Each number is 128 + 32 x the weight over its row's rms, rounded and kept within 0 to 255. Layers, rows and columns count from 0. Numbers have three digits each. The size before them is the row's rms in percent of the matrix's.

# layer 4 attention output (transposed), 128x160, rms 0.157, rows 120-127, columns 0-39
095:098145169163110137033074177131201189094106118012099147116080134082142126132125090103120093106121147149092162155100121149
105:190103143116196118157127100133120064112122055139120110169099080116141147152105103155125075118138099115189084054208107148
097:132154146127136148147149130120100077141183111081119130140157087150145057056107107087180129062083138123141135110137157119
104:126112083116094098132089092128129128084093133159134124125099096174177098070067119114120115118138127117148134167070171105
089:138162110080156141098120195065108133138165105153150136124147092099138151104135170131051116118117127064035188121132141164
086:146121129146153171084169136102161108149019143135178083107162106107106123126172118114152160073104151123123162188110074121
095:138091163145097158181076149177118130113113181164198162109109090099148066121134080099115125106089149102111118119077146176
096:140098096117103090174120133120080069109103125148168138122059184129163098125099139081163134160138137117194105158118164131
# layer 4 attention value, 128x160, rms 0.166, rows 121-127, columns 0-39
095:142143168144133157171126102140138110114103044132090141169101084117137175187126156212137094126173140099128059066152119153
099:128182137092116123155185134146120104151163097075123154154135071203157075110177084066137144099090123103134156143120160130
110:135119093125104165084082101150087123066089145113150157133102074173161125092069137143086137139153109120141074164074211125
092:180147156107099140122099120138089100158169108147114135214131130083122142080098139145093157136107153114124173122113174146
092:147114151111175145127117139088132141187063124107145079065095071162137108139130092113113115105083130120097135161099055134
095:165114177154107169146099081116102147081101159106196128151096050137137111136142133135154155123075181104124102126106155144
092:111099131090096157166131110119088105128132165109157174105034171128161079187154170102148164145135115120122100196097185156
# layer 4 MLP gate, 640x160, rms 0.178, rows 0-106, columns 0-39
101:045092105094111088159165166141089111145079130087106160151138163139105118121221132114129170112113156112171166100132143094
104:144067114157124100177125182128185109127135143114130071170058140124090121131138166189122158100147124160156107162180169087
101:098116118075092079154120110136109143111120152090099128116193156150134111163130115173125164141145195062098165071130122114
104:091083157131104136114134076102157148154196149170108148114136106131076088079112133129166131110108134070130133134179138142
106:053173169121118094103092128138060090144186118114168063157140163078175156177155105183158161094116107153138116127117133142
094:149121156154198184161129146152123100147105100133130161137098111138180100104156173196142047121162122109117115089095178109
096:170153213211097132170160108137127086144145144110084109084153144110088150099217108098142079060139097158148154103140160117
098:097150101156095094072102111121130127104067158153146166137111122131121168155149164135135061153147163164140170138184097111
108:149122084139094142125134148102161092123065075125040098158113115111114047105158148100058151125148124155116146120176203101
099:137125103083157093128151178089143154133068110128129076167139074146140068138087141131132149138141116157123175126106094161
095:115083138137140140115135088201157091106172071129131099131107106125085128111123145133135104145109101119145105173154118110
099:072153126158133092110136117173153139107091142111157071172110136092098159150109115084117137107150147135114139086154088152
096:072132106156145118131143180142117157124132063127110125109102146142111150031100153093174119125106063114117097119142082108
101:171135172160124089103099069181203142109105125151122125121132117126103101175125121134165142129111203174127090126172151083
101:103096175103162125116106100137132147174067124145063118113121071107156143113118161128146182156134142102146080197122110151
099:110130095060121123161093172162138172102181109111159136190093158122104095092189174140110104164116159149152142093140120071
099:110124150138164135152092089112138167163112114109097156127149124101074111126147084039114052114099109082140094128208082099
096:052167069110150098122137136189156146121143162140128151128129143100097136099103132158060118130126132116088153152189120117
107:101090157158125068161084118131136110144160155111119130101080171087165151106112092114119168060164149087145156060142124131
101:126154154050106081093088101147078169185120127129119116121162121177122142087139195119120145080135129158100088156161111109
098:044181104136119109122134120121139135135147131136137125053069083142110108105072121093180143117146139100106165124100085159
101:127170163127143161118115157128082108141124094150064149088097069068167092079126084124100109095180156096110150087226172148
094:131075141088066120116059174125167118166105174137161172122106132144114122074120103131138099164116127095074148154175119144
093:148142135147121154066115074187138072171121091107112141088166130116173144119133157131165108165114071160104157184123119127
097:105115145112142129110100137127044147173120074121091126113166161171082161114097124110128099187082102211183156117165147076
102:145156131156098116147086103114139145162088156090056138146148116176139136122097119169148127097130075140125126128107114089
095:127112072150179041107198170120174144118084113086173158059130107134102123128187092105137109156150152123125096186116157093
104:117165119139081096108148121169186129132130111089140124127070111168151155098111158171115131162105130084128113166149082119
107:143124142098127099171092120177146135125119144092134203129099122148125124090169105152163162127160101115142157101131162083
100:118149193157162168135138053161136101177148147147137160179136138127092143114140105156161120124081141073135126093117058088
095:124143122174156126082112094137124134172072146104118116165116131152151151128153082139094085068131131161133100141172089148
101:118110178153100115115122141124171105096095138195076142132110099128149154123142161183126146116123122100141142046086172100
095:142134147132087129116137084158098089193148100119150096096121143111110158147109161102144100071189153086083172112046111138
104:121090122143120119101108100162115135155106103095138132114114130164123104132112155097146104131118170103157139116081092111
103:118148133141165147149173068174131162157074123147131075144116196153135137118145032174151105141099113095113096145122105218
102:095133145125165145131146128104130113202182158138147111158083146113210171132159135121153073112132125108118112093155091104
096:154172145166152102170055071162133171146117094089104183090097090148135149153129201054110127142136099134094140163111107124
098:130151118118068103192076090137146157118103112136062031084142126151125076121097170127100150131126140150114097121127109112
101:113129187096080121139130115149116118111089131109135117124137177108102109098150170091087132145124144154091181137123129102
103:104122143143130118138152053076205132122122132114134121187137155146093024146111130132078161108111090127118075106098150088
104:121173122126075160122104092122162101103131110148127114149075093123203162099148097143138165073138117116199138112126137115
098:078107120162153119114097150153099159129170131185182125114104082171144145126156138200169109100093110111102116115096093105
105:116106183169123167158109135136130165118091175105088124076181112129128106119167111076141136097114074131085122158109138165
094:174119178128091131136115200131124076151118151172080117130124061138178147125148091094153080132103071125145085081164138109
103:164135182104174105137141154166119155108109121081116122142185087128139133153170127126127097093128144156050103181167145115
094:086115117111198050140119157172160191127085117182102121132122096140126111151096172091182130147124165159162127178121176120
100:167072145151109123121098174113132144150132115171107129113042165108161127145113130126160149129147121124174189121160167120
101:127133125131086126078126125116185122145156065143112153153119079104129092160158098107059160128102112112068083125091130135
110:123147118148106108095081108111069143143146097141135148145117045150115150123150186192123167188090183132162114086160124133
091:129110122105126074118146190133151096134131116106120149167113134140081118095070075095050133148087075155160100128109134126
094:083118135161118181171103148135090096032103158157114111137094093119071103133124177123103131128070107106100125173125167135
097:158148124122096120113122130172108065208134121157129101139143104195174170091084124136139091099073140131088125160170180085
106:087115152147112095165109091147193096121156147170069110155150159084137180079140036144158134127101142099119112141185178111
106:116111164171128122171084144111167118088107132146126155121152110102134090200114079141099148172090191086125134220166134180
102:136176155081130123150097132166175144113137175103160114132129076161127114158136122098115076078146175126165115090111127175
096:147156089144135148138181099154153136128141179092084092120124117098196148116063130188108117113075137102154101112125144146
099:123073225102122116141166159081098126102124152129140143158186133098156118097142115091182137110131135135120162079151101090
109:125117106128167230170188100147123222150133117093125101112050117091122150108147120196144132141119094083136124151150181117
102:095143127096157122125121097187163105085032101074118098107134120109196098081120133124181160134129101151169170128096069172
104:146156115159106112129107182099173117141092076143141028148120147150096095085165120132104106142185106098103151120138115136
098:205192083109158104112091153151113135117120115111120122115094087153140149161075099164101116144169172133133130105230092139
099:128094165156110138145118098139167091171126129147118116151149105114075104128107152199093116161136105159105106117166169115
102:109102110154166117156136155199116108149111111053155113119171142180158113135126086141172132099075175166113122118124128095
104:130084146083202153107162139139092126138126103145123055198157126110109097111084078110128121146165099159159129117113181080
101:114147113165158087079116130122116098091105139163113150164159159146081048133109058138185150087143119123120110075121121123
098:169119085140132127092147119062148106099155086103135175139121098119060136132108082153159157116053084103171122146161132141
103:133090108105118147101102155152095107149129139077130143133128115104089179158164128163178110108073111149144164139131117140
105:126094143141143174091034148140130090148150128126100126085092132098119080048110108114107094116154137160148143220142155161
100:157132168136159174093106134130198112105119132162160100118165087116127150135133156144135091121156099107130124118067162119
099:151071153063150126164153129175103068153182135183105165112133152057115095122124102121119179157149157142162143126085152149
099:054131086094141122087064114109142131120087154148155091156102092114126146115110098092076094076115090179157093156154142148
106:145165133123189137088118159182092142130162113134141123144123168117127131139118106118134153102099103098113134154120090117
099:160100111127169080150126157119181113132134103109101080150086074156159110090144134170068132115130108122111174128134196115
093:161083100162178127209075139116121167149178119165186131111147180075117131085113142174122086159164207138090169105115132198
098:159107162177112099102111080118141132148128113116136088160150149127166155161100170138156119070144127089157164100161065161
100:064207154156091115125196059120157128083105135143184094095115119121096142156135211159107082079145138155128107130188103101
104:092136156167143144118137114153080086119134160087089161130109114101062138166111160147066098103115128139169132130093123126
102:153080167159207118122165138131107161119121118077161115143105090123141137150175126101059069088119107157114149109105123130
103:113152149121061115127126114127056140094143176113139132137111160147101141080133117117127110109183156164182094158156160109
099:163110170146085121117093155109119102168130129144146096167112128125158148116083092060186110104123104116144142129142112163
099:136103119196147146155049134162125152139155065081141148165132077097157147145122145127098164125112156141128104063094142140
103:107131080097160100167096130186137181119176106093106096178088126111108090081110119105091157064137149113151107099110165072
103:148178121148079170150137139129122132096122130143133176122102128098116121142076141151110109071113102185141099132139199095
101:115124148100150117129151108048141116119045113142065089146090111135172167123071125170120136117200098083127102174144205085
104:128104118094178117182173074149123136181159151100098128084128166132033097126104122125120094127165109189125117088139181070
097:131100127139125130148109140142135101138132138126084189161181102056054135107224129133123109105091061137131076121169116091
097:127211129125175114063146103118060141107123157111119071089118134078150191126115075123086122128122171129119174077107103119
105:136077190105125124219161164135102129165117160106107198129120110109105073107123156138163123097133121148086137140095131156
089:127120182144173119128157120123135141147096078031114170116135122146069104129101218135097127150128135153177188118121085117
104:157156156178158137124102123138097111181192119160094082143147119034081159112109124173119156131115135179128151077152122175
103:120137122129156123111088074123053178135126168115137130117129124137116137104121131087172063069124157149144099120155092117
101:101163101124151103116164097115138144051112069114155102141102162133127108064091097094124154144157098119071135123119162157
101:184184122151152107085124091136138084126169108091134127115107092134094109103122133105150159173059145130146105140187114118
099:152114113129184120152077115120138167229100039098123190099111110085075147120147169107099105156144092112034124088179142084
099:130141086144165086072107142029117112140120144103068151127082120075182115125137082101132150131091133085119104153193105079
093:126099111140166128157165020098076110110094112143166175136137122095146104128088116114162095137130095101155120147163090093
098:106138123168164192126085107103111090117110096093141199151143120183149131113130096144096104074102158090150139141110136115
097:151131138190138083169177113155144157140066137163110108145110100055086136114181166168139137089094116161141133102177089117
100:135127147132162118111075125141114168182085123094161095154153111105130130134150107098051123153131089153131096126105127131
097:121115133115151150057162135112084156073134169162132066062121067084195106080107096194214117188111111083103153151115129144
107:064255090086092144152087061158200061110090128102169128107097120159083124127055087159110130111134129134169126089126123159
100:076161106168137130152135082079201080121102133153170068162088162148152117098075134187106120091163104142120124185180131151
093:168091129114107085179089110159110113123078123185105110083136112165115109117170127117181140167224113130103186157102095116
102:121191137124137101160208125136152160111123076085075080128164138126101112148131133146059142191104141108129127111125098144
101:060062169133114141105128099158150134132158145180109182108133166174117115107097157147106186114117146127105127084170131149
096:057127110135152148128018118159158128097177153123115165121129176110103123126068130096113135105082142102098108092141077160
100:070122124089142125105078157111133119107123118103073078149134120132125135145136170113178130150120115099118181173131109128
# layer 4 MLP up, 640x160, rms 0.189, rows 0-105, columns 0-39
100:142123181167139145114104089159164067085079158194164116084115138110105141203103165184154093155165138172114077127106099127
104:141109146169158117105142103139109080097182161112146115169154112141099105196127110155147124119164167133128151097186136135
104:129086145120136164072131101177125104123098099171141175135096153126128143172094170153122124152182157224169055144095151148
102:148124182121143147160162124137122197095149159131159192111083132075172162122088107137140156114132138143089107104145120129
097:172116134081102152142095143113103152092120127067103117158107117153139109124122110135070129172165174114125158045128084116
087:140146105116157199101154179117094114141138086104074155041115191150142118125148138113144035114066130093108142133117122128
105:108156165129106140142197126130141125162091191126100140129178121139092141104154085101142087105157130063156198119149165117
097:089144135128130149160139148089126131160167124102075097152098187151106050089199119094145165153115119134106152140148141107
110:079178095109130127132135114096091135148137128183195127121115079148154171142136092156170143118155114093143125109135062089
096:142135120155138129089109190160132137170149099078116211122142128165137100086123079205145139140085121134101145105149120092
101:169128078067129096072092130117166085150101117154146085056093144116088137123101082118147109171122096075160163127116125088
100:121080104064143153134161151168128166183141104134125088108121117146135077069138130112090133129161115078166154149078094140
091:161163112115083137117124132103211171151154170163183098160085104166161134079118100115101135119127125093132134146171100122
099:171163128080134112112130137136193084186174083126063143118089132120148144179169153163147130058125133147170107159127075133
098:150132125201119156165145164090136130086177110178132129108127120178121115182141113112119064159115108086133127087170153159
100:094162113141082142160123152198154162179140118075200161131095157075147105096099103159102121110100129161199096094171135187
106:114120110082093071151167133110115124145087117068148151109096086179087135110115172122085133123106193152099135118165089105
099:131086136112200148145184126105125155069072155125120140133130184158172178134162110132190145106100167136156128160163184061
100:157112136137184083108169089104138099113116065070135141093158196126118151096162191114115118136144135088126112129113210106
103:166102088156130194115168136159101122162135116081137059111100125061109133167147106118126105166152098143102204174128171092
102:106106107058130165120113112165122145130124164144105110102186157146120152145131163144093131172116099148096132127177176095
097:151174084084136095059096130139085089119111088130096135065078142086152117069075128126161122151121118140177113146154163124
096:101168106113178122121148089131110116095168136159081143109140177054147107142100139174115152098139132126126129111134120109
096:117091085161136099149090182056116141077159141147143130133084167120116118078105145138119102149124117163176069104138148149
103:170129101119100122092102113091111100169075134079140112109137050157131107099156071085181135172117074134124159082120106146
098:106085158147099071119164078172070120134107132113119081149128128101138122165072114131153116112205112135096141122025088098
094:104166112139133137092099155125146152087131002118084069146182185138130124116121135110117167093136105086093165122130092079
103:155092087056072137106176130136112141122154130139118063165179067053114151126091089112123127090088086151091113102107072121
110:140116098088148084125159137164134182158137151176161135137084115114129127088181099118163159133149111078199085145122092100
103:109105147119145103124144137163161105124003115117136117065157055114166110143151077074120111076138140099066173113181148082
095:173081130138100091146095196134164135144029126145099116096178159167128094149171134160126079085141144164118145205118114100
102:114170086177139110065146145130073209111121062123167164137109154151121149119139151128109135167126088161144112099084092082
092:156156155153068136097116132133144096170133102103122070062112141123087128168124114124123150118175180121081169083112162165
107:067126084103122097157094109147143132081132122083110130156148166089150126095196105063135124121092122145078118107145134177
099:115172134143141110111147139138116087059079118142122105135108162176112123095153103143101128170126088187138091091115146182
100:166102113123078109083091111113129125063147139150095131110086119092154123118130119159121105130100120102115119067137134141
095:054132124122202133089107174142130176098180144122142108135099143143146125107180101141120118101066147121093090151092145147
099:128105143108069158175104085118093144093109133149115054087157075130125147134099160178118202138131118145137147119138093117
102:187133147142116112086172121089145083142120107110063150096105180155091135063168150068131114091131105135086176075132110160
107:179095140091123037137110119158126169112131112096157039145118144078131105079100123104141065143156113111145078143049161128
099:107181162097095117125120098069039144150142145129105143121109111084163109112195147137120166062185126058123083154058140092
101:137127103069138074050106123142143157122101119156052102068132089141147183147123074109166143168163139151159138108093116141
108:115093127152130176132109148142131079186111118129136140049156182099112170190159149151165152194137124160121121134111100113
096:117044158130104106098182146126115159135105102143140114137131122112169164060110123110105146155085159114138092158180131149
097:151109147150103128085094124107093179132108163116198129139118094111122162138163123095090135124126140192143062137066107100
099:077034119107155105144067163156107117126070125201139141116177154138107150145099145134155154099194099162146150129167160131
098:070132145144135158121179070129124085103129147092133111122104117124116128129124121135104216120142135084173156118120166183
102:121199142120102124163043139125150129101155085097131129157068109124135131141160107130110151171107129136110091120123130130
107:143164168143156144104174134055106196138103105136082149134137099174161143125163139168165062091088139130134131081097163138
102:144151152152108126124096114127114165110135114117161134141132115151074162086092083122107149099143141119122101164113096158
098:135112098077171130105115151119158117179138143101176090138121152108178144114173099174184136164124161119123110130134141126
099:139097100154118120127090151113135114134111155186126142131089169096141206140085122096164156087159152165128145224121141140
108:104116120072109138195154091117189102095159069090145123173102137108089113119116087048117097105120131111127087152163179093
106:145113102091178093180093201132117199107145144089135164156179139079096163113168083127097144158104190119138052183114112179
096:134105163147129130153135153104115112100202153148146080066086112063105145125179153178160073121156132108143156129148155159
099:131085150189129113155103121076136140117174214161100157082183132150057096135102161096159136159129156196125149116092208117
101:243135114152169148122171199145211148100114079149113090113143136103135156100076175129112171104134140147097142096143152139
100:104109157104127091097115129134104129041127114107120126177154153118161136070154094122100183091107135101091104100137140160
097:045091121152104168120149131137097144174154088162167116185122074113105154191081181146112133130131167141127129128115180090
102:124113073127147167110092123164121194089154138134151203098133140091121154090113076094149170099054192150065127132119135119
101:139097068120101043094181067098109180194111117161168133186149122112106094106143139130149131123117140140148096120114144139
098:076123148083126118115033147147126119136127132148104127126128100151090170161138090169102091163139112117109096104126192057
104:037145162180088112123132159136085114098136178117121151073155157154062165123161218160105138172158055112110132108135124098
101:161080134128143188152124140080143108158189119134090113137104094098135153097101188181161115123126145172150162114178151131
100:157150101123117150108106079172149172102096113130188079087137115043152114129107111108144121111160042188124167120145124110
102:065149181117132083155067166130122211166082175125103171119153135132173061115203117113121129091168091172089088123139128129
103:163111095137116124136109190147093132121115099128118106180085018169067131110093114142198099132147124146155159152150117116
100:173136093149087079103127171174145113106138153119099133063084202068116167149107115087093114127099211137113138102137150135
097:122148129107139085104129134163050105160149069097126149117145160078065163126153086135144100117109157163115099137112112135
092:179125130174142107050113140151117191164126154087117118146102107107109096090139155192163064104147132136056119111131096128
100:150149127097124094192114136087079146161107157143133196101121148112082128153130135102086087108121129077142153156124130143
103:082129132137140143111076152146049110138153105186122173135137090101144109145170118155055170118103089103130116185135184084
101:134150143123114125112080110117146093127074087122149152073125116142092088200181145119132155188078175122134122116122126044
089:151158145224101178033130146093140155100124140019108135172148205101076128135096112091118077127121182121100088055163147146
102:163142121129119145160070149099142170155183120111122154137115119105167183177127131131135154125107145128137152056116103195
099:117148164119157167068162144103038210134089140144118135132155129193115089110094113173106128117084116169121070118131131135
108:143137114187066128138059131138038086157145134153098105146116109139119199106092054129139131137153089132139186145125132151
106:177069157148094160168095132146116125193136098185086142177151117091147179104105052102113096133115169158123186133096120095
104:117067147121075166089156124157156076091150163155199132097108076212132136110175134094158093160098084112090157081144152161
105:072096136082122086107133104112143139144076149155121113105150144112122156128111134160128118192148146138131169152095081088
105:146149149137145136146110088148158156098106149135133158145131162128118147109092196126155095109168119092142130152113086118
104:124159144113097167164125185152192129107119153169134101158095061088163140120138122110112136102152078167117099135110111125
104:097149138105090087194148130187070121065092147057132083102136125119129108104136127086135110142224134103139100088146093133
105:143160140106168105114165113108161118086120140165130144143176127110141132117122170098149083162163075091097074188179121031
107:149144146154175083135158166095127050162115074125122152134054190125098123167161108056125062162137164116152180120135054135
101:151127083146181069174125152136126157101150131184151008163135145161134115097116112129160065115124076102115188145158162130
095:118124138117140165107122090100061110140107113141081114063193154061109214064149121174158091113065127127143155107135142129
100:158156098116140164103174143103156190146095128123145111122118169133047147128147121065082135110091128085197107116139135151
091:147135152201167132096145169151114104099139100078113201093158164147139133138174099124102134099134198173103169119120126089
099:117158156136176157175085129122081126164102117080160130152164071162118161128141113052160128095154125154123151134122059063
101:113111086084145115092147148171150106129111117151148101093085124134118089136126121140138159115164096121100170187128114136
097:149148108142118134192126136118136151133102166135075097128102138161106109094084155128138072162130135158140122093140125090
101:111089135127130049180134100117089104122143066091143136068148126113150173138101192043159096096126134126151133134096083109
100:105158096176143138071098129172097112127113142117137103176148087158156104134148108127136155090104187121109122141030134124
107:079129161132102159166115132102122086110107118106126042107160097082160121175109145124144130108155146151107111115134132096
088:160182139134138151153145075129141113148106122200130142129144108092046136109112129123147127163104132100147098116070103138
101:107111136098094102131139076120139127113175142129137131190151106090162142171099160034119098125145093114131098101146142116
103:134146132149131147129171147082124140171130138151098061075209150120138109114103110110148180060101089113142147127075098108
098:108103170170125110116080072182158179135085127119127126124163149135160116105146124127190115097104182138182174159128148176
094:101127105111140105126175089096124102112148172116195167129121109075143146143106124140139137165060156169147136121076157135
101:127131159118118174147071100126136165113120155094097141107061076154095119159121121143139089080112182169136130124104055080
097:122115132122132151132081168122129102053092144075067099239119131093043207127160147118149137119142115116147129191142156148
086:117192103136121097155119138077184087152157119198154179133084146113156112137189139182097101121130117132159099096116084187
105:168163134132120132170173156074132147135137085077107098110182152106123144138174074085059104157077156127098137099110134121
101:118095182113083135113059145079146114149148097105087177130190081106139197150183116146124123105116137151127166139069110165
101:152140109169104192124146151153154056130061179091179179173174104093076157139188069158148141114113195163141169138081163152
# layer 4 MLP down (transposed), 640x160, rms 0.178, rows 0-105, columns 0-39
100:138149124090130069117114157148160146105094172133162070176117100165091140184103138154174101070128104068172171083095134094
103:102141107178136168120165081071101079121147179126110093157120107145135128151133124072114137166118149105110113147147091164
103:164149126121101075118133142155100074148115185091104144136202128134105125173114168116150153146093184179129160128129158144
100:153133124096120167107131099105124126120115152100092116097158133164232170135086133186125131114133199099142163094107109113
101:154187125196196093125176123142126159074152160185099199101108129112088123095133160166125174096126125102090109101156145146
088:134151164140074067125118126180107122145195113174133118071193154161149114101139128088183116132172149130163162136193161169
104:178182123153085082146118107115172146099148116132139138098123149119156093132129137203087061144160138062087088119143128166
099:122133136135109099097091089125133103097088134075176086099150098157063110139120112163108113049106133116135099113123166163
108:141115134081124179167185127124104138136126127087108133135114077124105132125071107124062162118123148121148089142208169106
097:112129134114165115143104068148160146094066122118125132077104171131043098105099063146106146139136188156174117170201066124
100:096114145156081069115166151132132111192173168153109084099108178113072161143129153095141055154115139159112178106170130095
097:130113081155172069100098205161164183091129110140111141121116115123185122115113114078133112146186189105178108092075158145
094:109103162159085100166110142107160136147090040168156111089129131131109126097164128094171140090111108142139078098135102122
099:129086149111129145191137155156130097148178116139183116150150155200182139098159103118123106109176150148153172116117147112
099:148146161170115189050089177183069103129144113143131137117110097148096143101106118084138126137123087157147162106119070100
102:142121130107101095162191127099140156130105094076134096100148140154116131082097051093142196092155050118127114150126109136
101:147130099142119120094106133125116132145112137183107151155154155136107161086115143169075147120194213146162149132124112090
101:142121127155128126167094121150106127126208135140116128123156165125096133114154103084101136144129133163097137130170091131
102:152118118168113152124171135121170078155141123136107117177062061140145097092167171118117150124112130081163135101205130155
102:127162151072160099178181120148087145154097104147105117102101065097122121177134086193141164108126191113140163135116222123
103:125156153120099050179139084155140154108132156103171100174180096089179188102136164125138138079096147099158163156144086102
099:121095147115127223149106112137108128178161153096140163182148130148115130123178151104106107137129141183109067155087135132
092:128126152131122119145147166187101098073154082125137105150127144107141158144095127123117099088077051187170154161115162145
095:138154155083122073118104116141120131196134153135101155136123101132162103063039167204146122220093102128099130164084113094
099:104074138107147143135115141091114162144096186137133186112107138128132181136097098155076171168111174094112147192050110125
095:126133044144092118086169211117153130177121154162142125136145147167149193140120125121166105140148085053136130118069082151
092:161127104090086119138151158156202112102175074194139105123071130087179134105133122124080137133102118058102115177146123106
100:123159101161138130178130156153150159106104103106150191109132097113147213079127131105136184079140162077112130168128065091
111:151175136190095151127131157102145118100106074121088129114153168172115143091165181114124125109092135081129131174139114175
101:118159134145172144125084091105099113091192131136162092191112122100102147101168135188183145203152109119101139104123157105
095:089156150085136127113188153131165170160178138131133095133121122137168139163100106094064085090106151147084105146158129152
105:146104104116160142104165136124137131104098114116139123153124147219160132073205105116127141162125164149156105141163058092
094:104114148099094080117119108117150105113111118135157114129107135120115069131112093140148117083107097158174131144159151109
107:115164143140151134097167141145089108088083116117162135068104161153145153069152089144127126145088003090105097171212154112
099:119177063098103085124130107130148097134078119088073149128124139082177127084126179111136132196151145068143138142109169139
103:136100184141064115134156158164109137127128149113096129096158096163141112124078143093165106206082109105090114114200153171
097:122123152121121173090175125124181132059099169130161122145184167113080182135150093139156126119121152113126147109125145036
094:107123094159127134123148129132109154168127082095102112129110171143168093160120134104153095111139194211066108160115089076
098:162109145130079123126127160049103169132072136147136110121047056111174074108184167112171132166127121116134088141078131155
112:100084059144095105168126126120161109163144121103096110158131132151097097119110054058163086123094193152124139096147167117
098:088174078126097121154104179085063131122152116096142112158134117175118140120158093088140185134170105136137117177108112074
097:105138046128080141114070189161165084090094115167111154120156132141114095081113115111144126084107145142116105135216172091
106:134124139142145127106173145119129144117211125133178084086137145114123111183197154132165154128179093085077134126116157145
094:151216102177117126153114160093088171100154114167108142173166160083109052116106144108099196169171107113138121151095082119
097:174153100100155090120100182114179107087065133094143141124105118175119129071120153092154084144138125117162167165079176147
100:114123204164092147142125126105098121132126120136198169205155120110163134070157136136096054174147115151120146129183121155
099:108159115125103174151123190096153129132109082088156147133083186078082135099143113157107062160156129111110118110094145135
109:077093118111100133127153111082172142137102146177169110116128135133096091109153085139078107122138117155095057093095133156
108:133121145163125147122178175125126126080090131112148130163139137153122134142135073042127126150119114166037063117157049218
099:133123159142092086120099138071137148189109196064117144124077131130180070132154229092097101112133152145096080092161093143
098:131111130078117055127182143155118081120106110141125173163148121142112105142084042140114122138110151112130132122138139145
096:149123134104142204116175113180177139126124116134132117118116154112094082126110150092133152120142127103086128138187114073
104:135151125111181193049205111053088086101088102066131104115104116103135120140142093152128128141122215079096110142127097110
108:130116150132107142088101104136174110176162119158023095149152136122158126088138119153139157135175097164120135109101147154
101:130160107133155089132110168117182120116066163137117203138110150056120093091133173118129188158166141186161126116086129124
100:106132172140218146159105098125121138098185109088105115073102045126125105172113151101155128146130110168151151064136115176
100:119065145111137103111126147095148138146118135157086153137109198106170062116140115098115086134126187201094149138159095101
105:127142102132122055178127159102123090114102141083107122172156164156106110126071127066104119107134113092119077123099116151
097:149151100120171122114036161201087101090070083045140068151107100144126176113161100189123128104112167057115125115125168104
109:137166168154132131146151186083144136088130192140137109085163091113160108137118158120104079079141116185223145165185148103
097:127105129089142144185146108137060119120139156130173077196124109148113145158129120226092133069114058146146123123101116087
099:111109099200134114122096138092123126161144175135142075109140172119140143128109127165110120143107127141111112150160128170
104:112096088115150072153200151111095118139141103108175091108119151147153108143125111161151121150167140133092109098153076153
100:127089142118182126085104120159113158192105172157092132116164160061211181146210125147112086160152105094101121125156154157
101:149151123134105156125106148188128137115097142094132100165088124183162157144197120123130109091138161105165111101127196165
101:141069146080128108084147119157101082153098085187098125123106169134074095117047080080133161138150187093107115124154097048
105:126135129127128117102140181162107180162154218154173136118141162098163120164087122112110052181087151125104110120113170097
100:079122130115108150135164116094127217094124103143112072170122129139101099081140126126131124091079156141139194169194203183
096:161179064139139023125167135141105145144060105080180160170118056158108137151152170166080165144110129100142143171131064099
099:116182145137134125139112106222139122109081154129161099152200113175176137149096196110113148077114100127171141090132111102
100:091151171141095134086054136117124146194129140181124109117101133088190100124127135141130093140097165164168118172114096166
103:134147149074119129137166113119120139113166073171092141134117147156114063109132062139167114154165063112125114044188160143
099:097066137171144174097090148182090136184098052167130111137095152128102123135148109107149143107083109131084135096081165108
090:084142135116171154079148119131157103075040109105079128155119077187159203137142084136154148124091124088121151093050095125
106:126077156140136109081142166110130187108123159155125136139122172172189057179142122074140136113166166110082099139152155095
099:109077143147158226150115139146172115155126118151102124135069169151133159163158151143141158107108132171132123125104150061
109:130101145122157140107137154069090127154118086167094130135105117076187176097114138115101121139119077186133153173087112112
101:136144109156145166147122184128143137153172183077119149088158137118124053166161188086157148183113120181130175184129094083
103:154150158150133157168120081117115160107158113142112154133106150075098120059117150117067112182133130169139146062168098079
103:123149092140166158117153125124178170179128112089076156118119162153108156131117049133161137104168178140130125090117043145
102:119145117096222113137151169091131076115158157153161081070107123072064089130133123113129140115120104192124105155134122120
104:154152111165139103111203159112101082172118185125171109090130121151111105107115085082137178139153141087168140103166164095
099:106114162134133118114149155089129067094114042104102110073063129122136188097154075097142171141072138129166148139133129162
102:141109150151085116083139132098112106099101119123163114096144084112115144122102146093161126144165121108098157106128080190
112:118122172117105071120080196063132119060137127080198125097145147130065121137115174070160095144138140146043164111087133150
102:163108167141127130130098158110168122085173148179126142166122141136105045138197148166100156115111151179111155135119085119
091:167141146144127092095135147155145209089083154115146089108126153088163166114167086120082123153182140112111150140112104123
101:156144177095141135148147170203135132115115172139173114132136119132069119156122159074110106113152173122123120149122166107
089:192071097071140164082189080145090117111197170231115140170130111106110137151171107152153154160157150098125113169119148160
104:090105088068186107101161143171149067155083167079152146129161121167172109086130092171135169132071136111134092157177077104
099:184137138103088174124139111157101103117061146107180156100132160129140119124112175125089103147109166151173106160120131118
100:136209123141086119113179161155134126069116114119170161131184180116136098175146142131149173133152168173146131143142101149
097:101140062149165077125099146147159063124125136091120138168102155151074105118150189137151179140130171117117085117127132152
100:160090118151152152093120135116122091133177165134142117117101073106169169098139112125118087115092132179180176125155114121
100:091132157162088137127093190142154110178070133202150138136118144171174148134195102110141126109092089170130122120157133140
095:152085117138138142118120127120134195131101142161107160153119170059150102084126131156182082203139169098133091120172100069
098:099094113148155165145119117146112058140088128083101124119135154172041123129164111151173095098089088155124091123103138177
099:150085125127146130117209114151138169124154146145109090164118080162047074127150163111148129179119192153096073103135166098
094:130096172161120105194167124135113101104058118076098152141048135127106114151164114118065114102129152113139123115153114159
094:132159120142109092153104138155163121156165174120160145143101110141081116136075130124111084120110096127088200172164147104
101:156179139120122123104084140084107163167104193106115120156106129103132116108099078079098127090090173091115119112090123101
100:139117079125166117136070103155137152115158094079080190108159089128151117109125115154179146151131060056151126128095079125
092:102095136186078116150120138155047118133171104137117129150083123096082129114183131119172112195128068165171135144148128160
099:113141171165112160157161085069117146188169130124107127118142109105163129165150098159090136111101110182132078163126151199
106:113147161153084086094101113145100177152136106155128173125128156153080107170140090107140119095155092075124149144123105081
096:190125115099085033116165165105140156109114072159135097092155114147136108130173110128110116090160048107142163154187121112